Weights of a small GPT-style language model, trained from scratch on English Wikipedia.
Size: 9 layers, width 512, 8 heads of 64 (2 for keys and values), MLP 1344 SwiGLU, vocabulary 32768, 41.3M parameters.
Architecture: RMSNorm before each block, rotary positions, no biases in attention or MLP, tied embeddings.
Each number is 128 + 32 x the weight over its row's rms, rounded and kept within 0 to 255. Layers, rows and columns count from 0. Numbers have three digits each. The size before them is the row's rms in percent of the matrix's.

# layer 6 MLP gate, 1344x512, rms 0.176, rows 15-51, columns 128-255
090:078148141167119121209100089155131140021166117132146070111117082100095114159155150130168055132125121171119115131129085092121118092129140131120043129127156171090118108132141162126126101088112083163107102111107120155121164145148175136183131191144151130104106149152156098162105130154122095105114200120118154123135183166148213168098196127120122129095105156128128104158194123156165167069089
094:150161182119137135082162086117115141104104079122130124125176080107176136121136144199091185158181158137142135101117138187145101171132092097106100161049146138170105134142180122161198171142116106148165137129105140097120169116153109082096203123120110198088122120128095115136133167112118104094161122127150103161146138169169138195094115157145154140144149115167107092170097121104150102123136
098:154142142101124103135137112119123115152083143099198104153181086168128149127046132106135102172141109133115089174130117126178132109133115133153096162090163140128122119176149135127130117141115141141103124156124124064114135190115117141146127166126114064130117147107144115148114149133105147178150125147101171136114134109162125180086105134171115156133136163175150125167169099079186153125094
098:153151033149107149138135134123138182116082169139092099109077092218128073111112130108150124167122201141116153104136110161117154123106106126097113105054185166079157105136106072103098140149072120120167164125085134171101131100129117098109131107171088157076112085104134112130167156139132143120116107119099136156026158164144109114091093130110124209127135100105154087110126139069123171130117
102:063144083117157096108126165146089102058154065098094036076068104145133142110087146129157078085150157124094124154198124135133137114126112123081111190106109144122119149131099067094169136134129067134099113091089129096142140111117166089118146120085122098068091064099145109160077078126124066129076125119094168122094069154148181143078115154113089134178128090096099090188152159108109099128108
100:140177130092145157156191144125069135171117131143096133080064153156074139196108125122137174123136097196093071180089158125115134075111138148142145132177158099133126007154130173126091121122129125099116156144133092094111080098172109096172158101140122107143138143164137117128102070116149175157139162127150069112153124141101154133158073091168089126157166116134150179096111101125123151133187
105:129187102157113103170152110139189148145100178158099141123101133130151080173142139093132083067124102192089177206157184116194102106111062102170137135154144069159158134132132118102139066184162107172150063090102110080127156157156151103146142125140187140106104099107108117147121103170113129114197086130104135139074139126146109156122178124095067081124143171145147171143112163137185131168127
101:110150085141178138167138125073121178120144120084126137164106126093095120168189148130165123143106136175097144091130108138142122097068177180069107097105124196162094172156153143099136067119145145108166105142121119127113152108139138131144144153075130130132164153175097169132152115139128133120150121109136022176168128120148122109103128062167203122162059104113193103154170152120115090076095
100:128120167153108084089164127173148143117127066144125180125135144150157137121156132141111104161126101166126160092122088140145124083104160127159079040134074130068078130119087148164122115180123155081109122122122066086115064185108140107144122118159126107131093104187104138153114121165083146068099104130097139190121142189134112143134116164143167130136107116195123046158140136092039163111107
101:082130106111062136132089105091150091136133219142156121122115104152083164091105105152145086148115181107145160156145170108138136146132066122128139063088102114146170098140150100097143149194097131161096124112165127125103134135133099139116150180130172159085094109130097098128121098142134073126145107119107145127118108207136150146147154187172177108145144161105141057159108186171101084064055
106:120177125115126125156097127150121164122141174123145134140108178140101164082101129113206101121146055109165086124075120085103187103085123156131131125161078101135140147142082128090112133110144098092100117087078197133164090137140109153132094142117160100101142134115085136109103117113102183103208107070161085227176073143178132105115133105155159105136121116066102093128136121157117171110101
114:136125096115106166114117178102155148153098209127116131035173107156128127128158131141154142162132152166124126186160135157138130142127096106156156121095147111088158129222122171127121131141075125164190101156118122122160095108107181158126149174173156132128131167161169149129129097132119178139169146146131115090129105109137193141144171112125186104066119094172088132170119123084106134073138
098:124160132132148098201180142086141126125093142123111139170096162157154148125164189169098165095138146133086135109128174172092132122067150155127080174106096151078112112130133194114165136105101171191080162140125082187175113117193120151135178134183150105201108148159108122109084119194133105114076122154105092126098176163114157171100158136134102101098096156136177087142127140117161112133140
098:135128185096103089155094118137089138156152099105022140102109118159131130082122176079090084121073146159155156078076093153175097161160070107098120148125110112073167116156098151127072111127164152146130137122151136136107147108167152122117191148133089108071106109096129164106093106135100130171152139145142135122128056143119127148141119152179108081108067120115085141075187130129118115131123
095:068173153113120113054153138174168172137151106176204132145152126074115117156103058095178100133130111150101143122159141081109093219170129141143127118117156133115085146118057127142077173144108129183084112189129165098130148116103106071144157131137177111084144160121152078044158121074059151123154066164125140108114136102100122159097129185111143120165159160158122127152183144177049144137125
101:120155079051124119145103140088186128130107147129147162161150081148109168104154165137117143095102168150175128150134150157125093117148174130133112126119121141160158098125184148119052113166115121074106099141163166157112196120134159170115127177113051157062141088113134132094127153178119129129133138165092142098114075117144129097075152116083135102142156100134137058139217103112139115115181
098:185201181085100080145153064079076116137119089111150094144171139099157183099141148126136126107122133122165086147139133196136142152145096119122139194174134072131146090194095114126136152129102202129104154122069199081152087130124153129156155094180089140093085163174080138197108088120183113147106164156164108104080089122089123154077146144076118098146115112153148081106120163115128126130115
100:106137140139131155096140136180117143048110138106113112125093136050177145119135187131073109180091121106080076142144141151137130109143144167151126100173158167153127115133117136123098134152156106111100188163180167140134124075102147107124144123130148128147112142109104146120149085105114132062112096138134086088122164141136145153153143103134176181103109098083073024083139067107117160077143
095:103093154180144117103079071131125086098116105070137101137146096115128114168108096123114123180171133152112151112179134192090111149115094116131131113104141130181131111153129115108155134069075100126143180152140152064129162128076130129075119141096103122186127101066115127175141107102137073132175125155137099140113120175171126129076152143084140134149154154135180126121118123093167100091133
101:161080111088149126196153066180094182134066083173138092109148099123135103148156120165142101096114166099145076119130140099168096121159091158129116143119065113127136175088099076154115075163114107132122154131127186167128163109149157127118127103124142105076086113088089161073104193103065173122125162129098133117131117148137158112161123101127160085144102158115080144088054152128122126144103
104:121131092101107097103128074113178150113094120135115094095129171185122100128108126177115133106084159140130088153133133126120082055140147172116150146138181097110091051175131124121130140105130105145133125107158109191092181153123113168100132148136143131125132178169182127112147065117138163140127109165067149128069119137122097064143136157193170084130095134104215126077110126114112154199197
116:145191168138176148103170118145132115117130082134157067122096129128133161086148122172138092171111101079164132161133119136143106102133113154119117118151071133137084118118025111113202106143094170183075084097113119151136183116128100140146139111091127140124122146103119131109115106094132155103152078167158156134173141133142079140153080110173107137107093116070118135081168143109115163092130
092:131163172114103095146155125104113126159117102164133083125173148106111171111141089065125080112106125097138144146167158129155122122084124109082173158064140148119098178153013124121176070098121167104182108142108123128136091098106110126156141107107129132098104149086075148106137122064105129140120138158145068129156082079159115134123116126172090117091116196092103065077097171105143158147127
104:176157144184116132133141166150128075116131122135148082107110109112162134154145094215123134118171136059144109062088101130079112111117117170134154162151111136135147155157125110131095067145117152151089133174128129142103131088110181140119184110072101118130075117143079100130149107155164083135114123143092156101141148144106114129188136103133130185146102130110103136147114153136133164151075
088:168134064102132131177152133126164143140141124155118088143106129141097143138059135126168137125135117165107103096157134159164137085175122120148081124145171155158126160175113127152124151165141123141134184169136123182102122140120128202098095085120176145086082144150119112123158086119110123126195137127130105127199165112168113116126191191095150114191112110131147057114053093128130136133128
106:114162080147136118108217119131145123111102120124113113143112097126133195148124089146115072103137109137109082049141112087133100110110132080168092170162091110191069044094154108130111091164114131148130059162089094085101095112080087162162121193103094119161097120182172141062139075143058092129155111104137126119130107120149135100128165158186143095109065150174110158100098174107126095085146
104:159124172119100138154215060125087161176140116099161123149110134110070089099113143116102133134088143160103109149139132151053149190098170176133125121106098152100186147124144172167153165094136198108172090114127084083098148119108196104145230114146130114100155162095169147152119151138125148120091076095079112138140165194077122128160116082142123070128163117142127178119145174167085091139097
095:156072091133163155085107134098090143078143160118121163077146112112102144179123109130145202138175137082135173097163121149143179145181141097134142141155161112148172143137125127140087142148131120156122186143140130102102169096121130067153158089122167129108140175132145123178164099127160137148072134119099137111094051164176098089099083117135102090109129079158125145151129126073150156086130
099:101102165139158154151215149079099110101144166161098144151129126139092110213144173144157123154104134174138118156075110112153126150161088117121128128156117102142096133138101126140133133118228101125103133160123116150155112030114142163123160134156125158107149198142113103150104105149138078101143105095113131133213198137152152154099148090140180130121142131093094100149183195116129122089140
098:133142148104136139146194152126066124143181106168140167137126190133174066164149154120095108156097147123067151142151142163101135176136153116154121111174167111174138130068140110109088099115092118144081098149149138130111117144103125160122119087126121107114113110042134166149123115152118166102085116110120130080091135190107178093120133118136082140102166101092133145109125154094061176163151
098:099122128106081146135162127119126109139115166198044160090185124121171110149065109214104127181105177187158161200197067125178123087112151138120217135122125228130135135167115103142135096153204136082151114091137177106115119120122136133074132141105069108131133174093081108101146109117141174152109058099144134128139148063102140104115120154108184135136189146171104098127118101148102137156167
103:136097116138118131122080117142136162113121058150175120097120160119085154191080134128119122151151110088160151089153142175127148171096168117171120157158143120085123148085129094141135140162175104083137192128135152156147150157110108161106151143098142109103205141134071121215098107109104069152130138121168168139101114106151114110098123047085126125119143184142146096154110105180062115120075
107:164182088163088113152145123163155188161188118097102152109088131181172094119183156104145053147096140151166158148178148178153093163134130118140109187182106136108137099145139159107120138048130127140159170083095119118155153154153116158175116146093106120103119135111091136133071123219161129179071115079137083130135219116131163096130141112123176152130114083136121100139132055136137198168099
120:137140083158116134168083138123128132110195142121142129113181106151099127106160152117094087190114138183195122144144132096168084153057092117167105131091074205130098144178093173083119108116184102135153188127109147105128091188143158156115126143105207131146159089114140144121168091136132082108059166156129089080099110163076135116123103177159105160078129127084176146139176156141179111079148
095:144089127097158071160105179148080166176092095124080122152153130125181149110120069079124103123102111153177116128157128118049105172141153145157090083085165084207182121105133120188120173105138125031111131157099124153148145150099116086106132119161167105107141138134142140126113160200170133124094104096118128164125125124121091118075093105146191125100154198050150166148130170033094094122103
096:127102109172072100161142110089121159069077135188104119122113125093113126086154129118108111166168073169120071151153153186052095123172096114108138138125113095160136139125168124156163145086151106113137086155137099123109094112163068169088163134090132195135130152137103061190101149079106120127160076159081118153174158167086124101109149145110185159165144133054140157143105143155084109140162
088:151225162126168118114155110184153104160119102169151094175137144144121134116115102081172096112163140079137151113141131110146137128211109128143097150164142146110212152153141159101127194123111170157128108115152160119193141112101035128119041125150118129114154093136118195109148141115174117119119164130161111128174099089072185156137163197138173139065171144116180152118150140163159153056152
# layer 6 MLP up, 1344x512, rms 0.188, rows 15-50, columns 128-255
094:136131153159130138035117085162171126075115127135131141132138133121125114158093118118063159125065126134122152153172215111125055103108160104119119104066165127134110102195172092145170170120079124172089121148191108074184100115087114128106150152116097130164152126100105111112134123079114160087139164079162138108229094098117135116092100173151123151101116140147149194153136095207079117155160
096:144125116080164177133102129091157114092171166158114150169110130130075103169122077082078066146172149116094089060145124183143105169136112112136106130064084111098081152101096139178132082099114078133141162157112109148130156143113181128108079091147151153137192179149121100144092054105142149166153094192171115134092102150133131148121189122124105123168146152076172092095124144141105129091138
095:108070084127121144151207110132132115144087107164151146130078087135095116114092114232125123137069128138131159128084105145127137137137123141114080094163106110043153150153153138124123125147096170095129071128039089113142151158107144124167153098118133141127083127165152094163102132064055147081139126166150093136075142105162102151114166177089141095129149111083180082089067106071190114161128
096:138136150125105137132155085097107128098113137106123107137103150113122222134077143078108099200141104195127160111173148142037170089113139183151109109051162098145151095142077114175144116141170100161159192114097125153084122097083128095133095129169133129102140116103139154114189119110140135124091189117116138070160118173118179207107167131133074120110152100109130098050052160162126099153098
097:085134151078122193198097108148119137143187072107073092026135137122167111072137106154125157100085136146103185166091104089146118158141101132118136122155138156094157111158110163155108138164174108153118111121124171151099119135122108125125120097105160174132102165132117137080131086107082108151119123155128109081062152149105152135156159122083122148170077107102175124126060165130135148191125
099:128120133110131144128157061184072162146074161109073087106170173071132125155107125093130136105120067131185060161127155166132189092202128180153164119166157051154113122152119180159112178118140157109129079124148128164098101119172150142140130133126187080067089144159110115115111139158113140118132147146173123124128079150129127084085130073103093095065170095097106155065100119115093129109171
103:125108165113129151129161140093150116162107206121074120138130118176135142180119068092145098088087187184082165139156085107208126148129102091145148072079153073114163133129126161103128097152163086170182108108133113118135165161131103106118133103151091121124118128113100104116134101161138083141159073168158073115137134100107118104077129133045128108176089151145158165121091112151123147146156
097:183118101133146143177103136124101170062145137163087140067140092114080110197150120139162187125074116203127098108112108152110149079107147120111143141110128145144118150169151109160119115090125195175127105141142189158114129128116106127136216118110153127153077148094157105159098114147096118109146149110066111146158114112140096147128094106116162141089145093090161140174155175104146059148158
096:139145089130147182125153069142197119134149126110135143176113153161114156150200077136120190127143156115149105109120088193145171132178102153095078112178182086099127089150111118093100099148139152147134102110164170108075120161091048119089154073119162059065047097143117121118155108138108106097099105064147182157135084072052151156162166167122177160188123134163135145083108146135135102115139
103:098152145123061180165075085114130170102131137137158190097104103146163131140091090152136122151098101144130093136125091139129116127092128115110158057151123179101127120182172152133090173133116082131123099153126088113108124136100142088133121135118110134107026060117138123115074198096090166093131116128126075151109090169169158147110167149165087097144100114139128138175178111133112161090134
110:139177143098085084106094152131106131097058174157127111127136123115150086057137120139142104141133026110100134133168163114125214137095097144114161083144153075152082111139135131141218110123190166151155132132110154113179103056110132153057126122063104114141165113117115146134156142056171115045157167098138116201202114117181078071113139139103120127159128137167145191118082152149065137138090
109:123069089121099170124107120124128152209125141122155083123138185177105070097201150084143137143178161122176148130157111177132162146108146129123166111155126110091150175097091115152118103151101158133151192092139097139145126133129162109112125086133083049155141136117157169194118078149102132133085147178124137096122124105137137149143115111113161123078119067136169160118111064117186132138123
098:133119119109114181133144129092079151165145142067104161095143081113148143126097077143145127133122125133185112083141133110125185189123102109100130140128127112161126102139163130186077046175196164184163137119111145091082151146103186229115111107132122165152117095079130133185153185122068112150102149108102131162066102109116109120117129113152084160137120134089127167107114120138129111166178
096:080160117167174146094108108169144107145132116153133180167106132042086135125107113161128113180102080094121154122141095117126117122112120139141120123113155137158133099120161084182132158119181081121060121156082123116097095177115075144121095096140110148146126079165146136071150151175120095122145138130113169126162178144125108134107190131066120117201153124086097156157097076126101110121097
099:119175148133146134074121104111114118145165160189107172112027155178094103142065115110097141155172055113135140123111124139146113187091168151143140152087104102139092146155091048059132123140119103146117162111108129158090145133117133120093093121088148086118143150132159159155171114165118116155169111100143096153093141156157079145128099104108113170119160096151132031110089138078148149124133
102:172138143161110152105139107128112172142096180150092083146128101139141143128076137101092119117116087095129147109098125137117131077133136196134130145155056140115138128126130099110119145133149138129142145110132147202147147141126131123136120118182108170168098161139144139058167133122182110094143101115135094078149187077174161107136130018168136189120121214121181135153142071116119122105165
098:136176149135157151138071143126088106118085149145107161107133150105143182096104115142155084176156186129156126152188098078157134190121134094140148187169126154141106106131116172130126114126159186095066115103061079104099126107155153114092165108096076106085155135096181142154113162162138111066105145167160134150154095117132154163166180100107098131083145147211118088102106144095141166123182
092:128069147134137135118130130069115055167132175108184173113104123105164119158146204093175163192095142183125117128130089144097147073134075113099123113190098057138101180126127176109133158162147138122156134099078106165115155143102131117107150127126155116113061197166135121101140080096113126192107086155129105154114152099104112120150083155125135087130142118150120116172090130189133131185091
095:157103107093073164096171094135145138114161095107111154112071076115164177170123155118125083049148164117087162142148103096137155125093086092113129102077100085127117107136160055095103117094101139144158127150094167108048108165137155149100055167122095170101145118097128137117107137185111112106161134146124121162136138135122124136105132121194156116170093111126107142141132171178153133113109
103:148110182093087118153148107204140135132156083123129155050167181140178078143129180082110176128131141099138098117117138152072127106157162112164140155058141129172069097122134096084121111073149127099162088136122174163114145124127139110100133158166120068178132103114060160109131193131110147125057107134075133062082117109117133173096145177147153161162146045107142146161120135127187134148159
099:159151161056134112149088156136119082116147104153158114113117099060119141154138069119123221094183067139186148093109056141111127147078088076130140124145113154107063152118151160157151118173090133192172168131144151148119122138131144153087119151146149124156161124123071049137148134115155112096114118129133094205125091161168152130149165086149167072109134067102106088077121138176191061114096
112:182126131129104130076086144120109078100124158086124122098168171188175142117154110114098100141118121164137158183164151063130120106103145105193092153064119165136171123096103087114085129072173077087087163104120192138152141130108125147164143088160157076188117146182101147136078141112106117195052133152099085151053133142174121123076080165129123153114156090110195182140053204137080173085198
088:133185156099081203177119175206139205161126170078138096134087169136123158103116186109109078125120116201142148154103117154097173168167078116065141090141118113130160149122134197141126154149116144110077089152151164100095106113133176112153140133186080142194172123151137132107127140145085088067165087128176187130130166103058095116163140122188112133096122156160154131107139107151125089101100
101:112110140173104111128163126118116137130183160125105103143147102111122125141134128108172190134105159103092086138189168115142112148140055100138162148158163111095147126119080071160110136157091156125164133133176151083144127146094145104153099088190111174144153065143038134140116151143167120107109175113147154126202049172138131147090139170167130150070143120123121170184145116078102068108132
086:151165146130173161082191184131120077092070182138140151154130129121133146153121075099133214173102126110121089162146188113112106095129154120084071096150207135175132077102137163136152147099098141125085144076118131117128138117148095120078149132147192111104152178138118087198106126177177092143149035087145112156094126109119113084081050099122178112152164082079103096199113140120100112099169
105:130101091082084080154158151139111123122174150147082135120180180136157117126135143149100113177111156076107172151157109109149130092117131077103089144194086119144088151157147116109137112192097165144186172184134089110081150163115098187091129141103118102145121109129086129135120199103143061097114125101153110070124111110097157144112155122128152109073172164161095070132099145166124143121135
098:101090125154139091129177116106170106158082110187126141094133131210111195130105152197121158093150142113117184110128167164170073021093075125100115153174066148159097191159181093085122156133084090077133110183154159137120097091161233097141101103157211085116123119116091139105116135166152138107151094206116149127137146106134122111119115119121117117144138147121079108124157068141143178194130
092:133174059083128085109125135126129092126074184101143136207104051172143154160099086178137132155137105143136198129139136160134145067146169140130159161126111105134088165167124081146166127141121127116155035145074134131125096151129094160128119141133112169117143113138100146096146090169107129136195127105136085094126069109133134165146156132150102122142111098078098064111145185131077099126176
091:146134101135128220146145148060097123153176193134111134108094158093112154135178145128114140155148077173114098074122130105142155110112162134095035134109148122149156101130232159089166082124113174072086154165160123095103197177149130072072096158138139154161114135125113107142116144115157155121155189119183114132075125169119090142158097118094115123190050142078115120170141076101133138086161
099:090135055108169103139154133064099161136180223075192130139135090153122177161143148140059140138149139170110131119132121170074142093066142128147099129096169160107137161175152154134115121094137144147072133104123049163070156112109117103118186103086174119102130109128076084167114062110101110142096117194098119095213092127094167165130114070049073116130179114165114114149112122160134134125148
095:131170158090098136165147153151142096080094148121148143146063086151117080115161172093159149052124064079110089132122077108149091123069088130084075129161115174133091130156106149118203104116145070127200102113126113078101123117129171102175126108140075156135168105111067119217177178132148120139093137088118131135125154142121154148133097047170093144169091156136120119157100113171140132151138
100:124149112122127159171159106139137126131184141146082173132143143090076160118193108091091072069136083150121134150118118107155121101069152159069138162123109125108170171138118166119152165125108159166077083149177102138151159123098103157171153144178206124170110093162189172097105176110108109096096178089026138173032106090084140130139160177135128126120047147051079116119141113091162144128066
104:109064121149143101101092066126105103117091113162188128133103148133109103189108120058145089128068143137143143089098106132120101113140114167170172167154143108160137153050122122149142129135127192167103075138157135102126014134133166108110091126120126156109133136074103130115126158120124116095151139153121149135145102091148094133112136179115130108151122124134126115111115165037093115130101
115:148178092128136153135085137092107182126099140123124144106092128173129115138151166173068096107194119128157119142152162124135149123101067102084143134135106137091131125181163103115144121116082151119094137102101111111104164124097138175116121104123135202129117061123130141198097114135126149162089174096145180108093114130099112211122134065094162160141092177142082068143123114109153108169139
096:125180104117132189099091102119174126093145138122190114157159107165186114094174152091101131170120123135148172125140203170147177128109094115106110089156177133125097093104118142088101065159104102151109147104148111181103113168161114126080097186176119116120103124172149162146107099154164120174098116145116181165105111117113095092137149164111130126108104140138072078037078168119072083174142
097:158116151124101125152165130093125119122170151110119081080080110068096155098159154135133106097108129169089109079119139104127122107132088150080162101109140110102158136131110142096099163136119145104169081188117199055153127026095126102159157133158067140099147074195116086095116123107157082123150114103163173134093178101131147127065205106094101118138140135097145166167133149100082038107075
# layer 6 MLP down (transposed), 1344x512, rms 0.189, rows 15-50, columns 128-255
098:092120183079090182158147115086141112123113085184148122114135160151153148095120115126082116133137148099109071117074173102179147104125106174102153127105155104177142101121171135135096123091093145135106117073107137139142120146148128186151132096130138181091123117124071162124168157119120073154118128149115059196117110176086116097086083134153160109132105182146185103110109124073069167116109
097:151104145098090111120048052177144184175094064127095131125143121125158159121129182176164112186182080153105096119136145149107143196136113126117123114168131174097094122212144078152121110108166175155194164115194096100101165137163118181146122116128147132122106128132100117129088114142116146111200118190075200166097129137136140144132114084117158187092130155107115149111204141155129126141106
099:112137118124111062102080112092165101117111141154115140090142086093138105072101085199157136180087152174083157123167109158179164109133212106096166064171139151116112170114107206074157131180113149174115154144097131082149116114122104175123167110124145133141134112096169149171085162115130145173144167100126146129212114143130168141154170141153129159199123135138071085122182135096151144101158
100:124182126146192117090156074136150084145143136134097129076143128091120078103124113098082208167091135081090143189183090144144124104146124111123074186112154181141157066057173120129151156088143133146138163146165159083156188105077112118163136114131105106217142087217100127143101102163157117069100067174121156109124155146166128159111135127126131129160185159086057142112205108066139108121126
101:109153085065132131157170124107106124107061100157115048106128193129196166113081136122135162123170163082084044110177178175121179097137119150138148120116155173103100116154105121132175125182097095107115134095117121170115143123179144167115095114123196123153129120121117122106083069098158112094133079087118157057098131202113146126056104108152144079169147145131101114144128128136078173072112
106:157119113089086196164129079146102148172144128098126142100180129122109119117090191144150142141172117124118150143071128109139136148121127154159083112103143088101118124152100134137109139130127150108159084085192088101089110173098184151129095097147145100114159116123166093154069123116145163075102161159161182114156080153094111152155083160146151056084139108105145117107104120178147117172094
105:129191154095114127167129094121165129135116123157154094138157118065152086176071147117139120175157157139146147133111191106146126168069154161140149109135147098145162130114086148076084134170113092181202085122091141103126131178137140118199141174109067108097104107113183130083172083123144114101136122150062075120137150118136118143125139188138162119188105130114135147117134153067096162158152
099:183159172120128113111140101165078128149180140113120098108157156131159108199105095097096139129091162152124151104148155141119169119137116107169149122151143116169166097112154174118130068137117137196133166135130055061145175137141110108166116176155084173093082091083145132157056151142113153148079144128156112125092106146135101077145157119104185162102166115146122090152100106126113087170130
101:111144147094136201122163124108127113094153191102115089146128141102083162116110159156109142133124161067109216149108139126121138102101085122114126125134140166149143149130190192112155174184185124167136165133135134141105131183096191085105132106129149166105138167146157168124135129135066095104150101088127129068159145116175116117151124125122181147115183109119099086117141146107158118154158
107:159091169142133136124121084117123110157088190168135139127098158097176095137072138074131115121137087072191155161113124169065099115093133137140138148101169157153100104123129171105162141107153104176169185145102115136131096125202153122171187179154091148119158113157097101152124088058082120085141151119198137185072122187094097108153129182096137139110130144046134210144192102152149128118059
108:100121110143163139123122176076157125125061150147147160125134112163129143092104114084133132144132094168116104117101153096087181129096056099112127088152081139065098096097088103137202154120081095129147166095156192072132122169107122135170135148103110135134153180073137096141102169114107105028108120052120137138139107147147068162114143164114134139137188172112110134141100144079096141116114
105:162081146255156103140133148087156157091101148138162153087148108143145109127170158120085110132104167086074152179154132167144180119031116069142106034155085153134162146168085044110106142162136170175142113105114119083169086083139117124150119155153088075078088131073119147152111089078061123120123173151143129085141157156117168138145084102101107139129164125158118175102084156187135156099103
097:112099150186137122098125153105133143149138100175079101148148172093073115131067122139103156120104137141118126137121178158079073142189129163188085122124070118200085153111152172119167160134073170093163076171084128106153138195084201111134171120162187097163121169140105115113104143107157121120159088108161139068160055164113176147153113106101178127144114066143129190154120175075143115118144
100:158098082166065138099106140118097144157147138131149087116100096068101125084173171118122160128129074183111099104135080109087067219071122137145137090067146144174088145086111141185149097108112122144129130169139135146112116136121098129072171105132155148163119086120137186128094119164076081110130109078158126196162175151179098141142131138108161104160070070086105155141139177169102076147127
098:140133122073154080132197101207147168210169112126109082155146136077183133127130073115082129117085135148111182119100104129114144107156179113080111085149128111154085108146124129122072138120148080137173134161131131098192136097144147080186091140146125116118152188162134146136077149058148087098122088230191094101133135134086136127144114091112154038170157152128059162142177175079188144155119
106:178077155095144142120162115083093126122121117137176115144136103149185155057062143155071148041091104149108148171178177143089103104087162155182071147149133111148171075100079109140130136164160124083123150132123155117105154066111129174143075155137155071049169114115156133089067170104152124103174143169130118066152158108080166142094136127140115128107186106177136109086134078189163170152175
106:152100149138134192116116110110179108199137158114144149120191103103139147165159096132173172129189151153110119133116148141099124167157128066107126158135142105104146056121138155165163177136126165188126075127093097146089128128139094158122138126124112143183152145076200101094042162094153147128173109149099079130118133117138174140082135107118205155109078122127170135147172132123150076136133
100:116138087142180137153174186103188132080115133111094153167080091130176114146171139129087105167139145199133149158097132123102154151129143132181069170105180085148181151175092148088140123095105097128092111093101174134148129135172145122176059147130134087110149127157173116145127054152153128134190109123106119087130148109132097134107146107154149143080144157112104153148104128081126110168162
101:130136132134138172079126134147100202165115108155118145080189152101091131101134148106124107147135068166159155074115164118183175122155147152127137135117121112166140102119110118070162131161082117155112084176154135153161119062166112068174186103141107076098100136098093128139184126162095147157061124135111093093098131119108153106070108172148195171189106111172099111131117076122112098178122
110:164134155096181129109133114072086136102145141171085102121154091062103040126131108137081145053136177124146091115168182193117064162084173130164133141170139152123096165142072106192116092128136135195158133150133174192132114187092165156157108102104105161183158118067101123099141128186156128144131109134159108124126171099184188096107157127107143144107095098100115112119075189142142132102107
104:137152120114170112159108086164117069086161101155154138174122141127075158165104099130115132140115171127155132163106137126106159153118131109103116149186136134156119113098136171160144138147077137217103091160140204112118103130141096169136083148100073085112129101109093082123172119127109092200100053124129106128164079132090153079146124127120147086076128126114113126136167154141166102102148
108:191137136119141141150126094076106161102118116132124148104108134173121145104082137153082124063153171166120144117109101111129135103114169144097189148124040134129159123168145130109095129102144106092076161116088147150169144110152105134121123112146193123150091095111125130105140150149119103150076138166145137118116129109110134103141091129131116115168225110090112174157131135111144175128144
082:152128060077134099127170100096173170152108118122125156183081112142118135154115102101149181104124087110109192153146173102113157170109127122106118116170111200153166112099126143121107113141088161101115131106017180057156169118174121154134116151182124146000113148149126162156120095171132170119156163115117146172144192124111120132155085161126165102104122166159104116118154127111150158152174
107:179094100128156180121177135057079098117162154146033115088164112160169082106126131114156139173072127121156167158107106109111128179100125158089129140140122147077176135142108135198133138151135064149130081131172125132101145172119145127143132174131072128153150136110088156146068151152116143152116131120129155155104114130147106120102107093173096118142125114167154142132141127115122134149112
077:095114054095144154118100108117101164127075153086077121129146139053116125118111085069168110144148102207127150166145080108125161130183177119158079154143182126136164150133096123138111124140138193121147101105135092128135073133120123105137131117138160126148149132110115132121216117125115105176139207148170083091201086112121150159147148147118084112113120150135160131108144179134123180165121
110:130085119169037105144092143126088071118113155076127132124137151116140136122125190095180172156150124080116193183072169104188137108113131206151103111139162072121060159188138215111152164093108164157108166118137132134125185184095105116129152129159146062119113124089152186120115133114169143144132120139098164067140095097068135166126117157152137127154107158127113118181090107166131108116090
105:124115106158168103178108129158117122074131134168106108149079114087089140141144174131086176047122113094069171145104092134163108137150128152118117144148081155154131159169080160146174159144102141119139159115149158149116098085066117135127091120156087086123166143111156053121175115125160173104172119116123106134089115126139089146150112138141086111166146142132053110117125080113072145138109
094:101159193101130144175114118097100173118101136132111112118127132148148121150095094112151129165156159081065116147131126145100129113028081114125133139135066205102155124142189105133125183126171145089134155095132183156134239151131114143103120111148085100130129098109160214136089150090084115076137156105105191059091166114153167099125150082159164091131152169137078077156144122111117088121102
101:131142104177209127165120170110103094109130100136141082087131101144076168170123171141096114166147107182092168139165145134181165083032109142121169093153103101096123156155143140097178051128124143175167119103104067142105109120191167216103136155075109131118153159148155141084086119127118148083134096157133150132091140154108086106182068168106077116068159137119096067094121083086101089149158
105:096099173137092115165131123148149101107093150144126135057092149147145192156143111178147070184070134121168169170135201155101124117127130141102080113112155140151126076094164118081203134122145121139128096108130161175127116111176146117094175184181115122133091093176072059134115142155116150095106081126113156101130110119174179094148156117110075189107081136127090167154159090190181179156120
098:134123140105180127155171149049175169144150147141088068121139148107129133152141117170133140185136140147075087173123095137130152172158116174143116105098131081115140131141123213141088108162115122048169143087135136148091119099177056112155144061169089140185119113129082144099147148213052085097145125100097174115144129123090148137172128138103134150086101146122102145130145130109186110135122
102:183100115173157104128143075081123105116120117182141162199044154179132144184118171154126126185191139126105096164150132129108158156138177147122162108185126121110128175127160168150114100120200180147163095100160132129117084180104091146149147090154123104146146168133186115126120200127100121134140127212172085116105118052156091087142155155126187146112128178096135165154140164102080116168159
111:056098122119128092116075090168171106110098117113133144143089131113129084123152108058131158077088157118204167113131164144140060199120142169140098145166112116121110136077146119167124143082122157193079090100105163120113101158115138150093160125103134202094139175153106137149083122195145085111156180178128121168146103149087118143111103171136156098105143135106116079103078126125162137125099
096:129141159120078087100158161145117109136048131141147152141157110105135066152132136133145142085132098084052101116099170115158195100117156149150127126144180114161144103166122077166104139178103140154131097136160086128148119111139152138181114113138125096140164136095131112106151139098120154169155135131178066127133142138129149143161182151080124066146062075111063075088163109123092102164111
093:113115191140168065100145212095124085119128133146160161118159118137160121165119120113107107175177167142182045110104066109097114136123123076096173100128143098174149094170154146110092173115135086070132116107151177129179131116190133123123169160161116182093098141119181095161115149135116146163117113099174180101136126076113112118182143085128112081152145087143104172086155116161116108128142
101:118156202132179091133088091105178142069135092110125156126186148157166151125121143106174093128165188091151119119063153146168127102118053143139146155132111186172154131104147187123113146071159144108069112140098161122118119159143123078129181122136101139100116125194091162140168141096117133143077122173148084071130154163177131119166181148180146168145124167163126166152133094150142209135111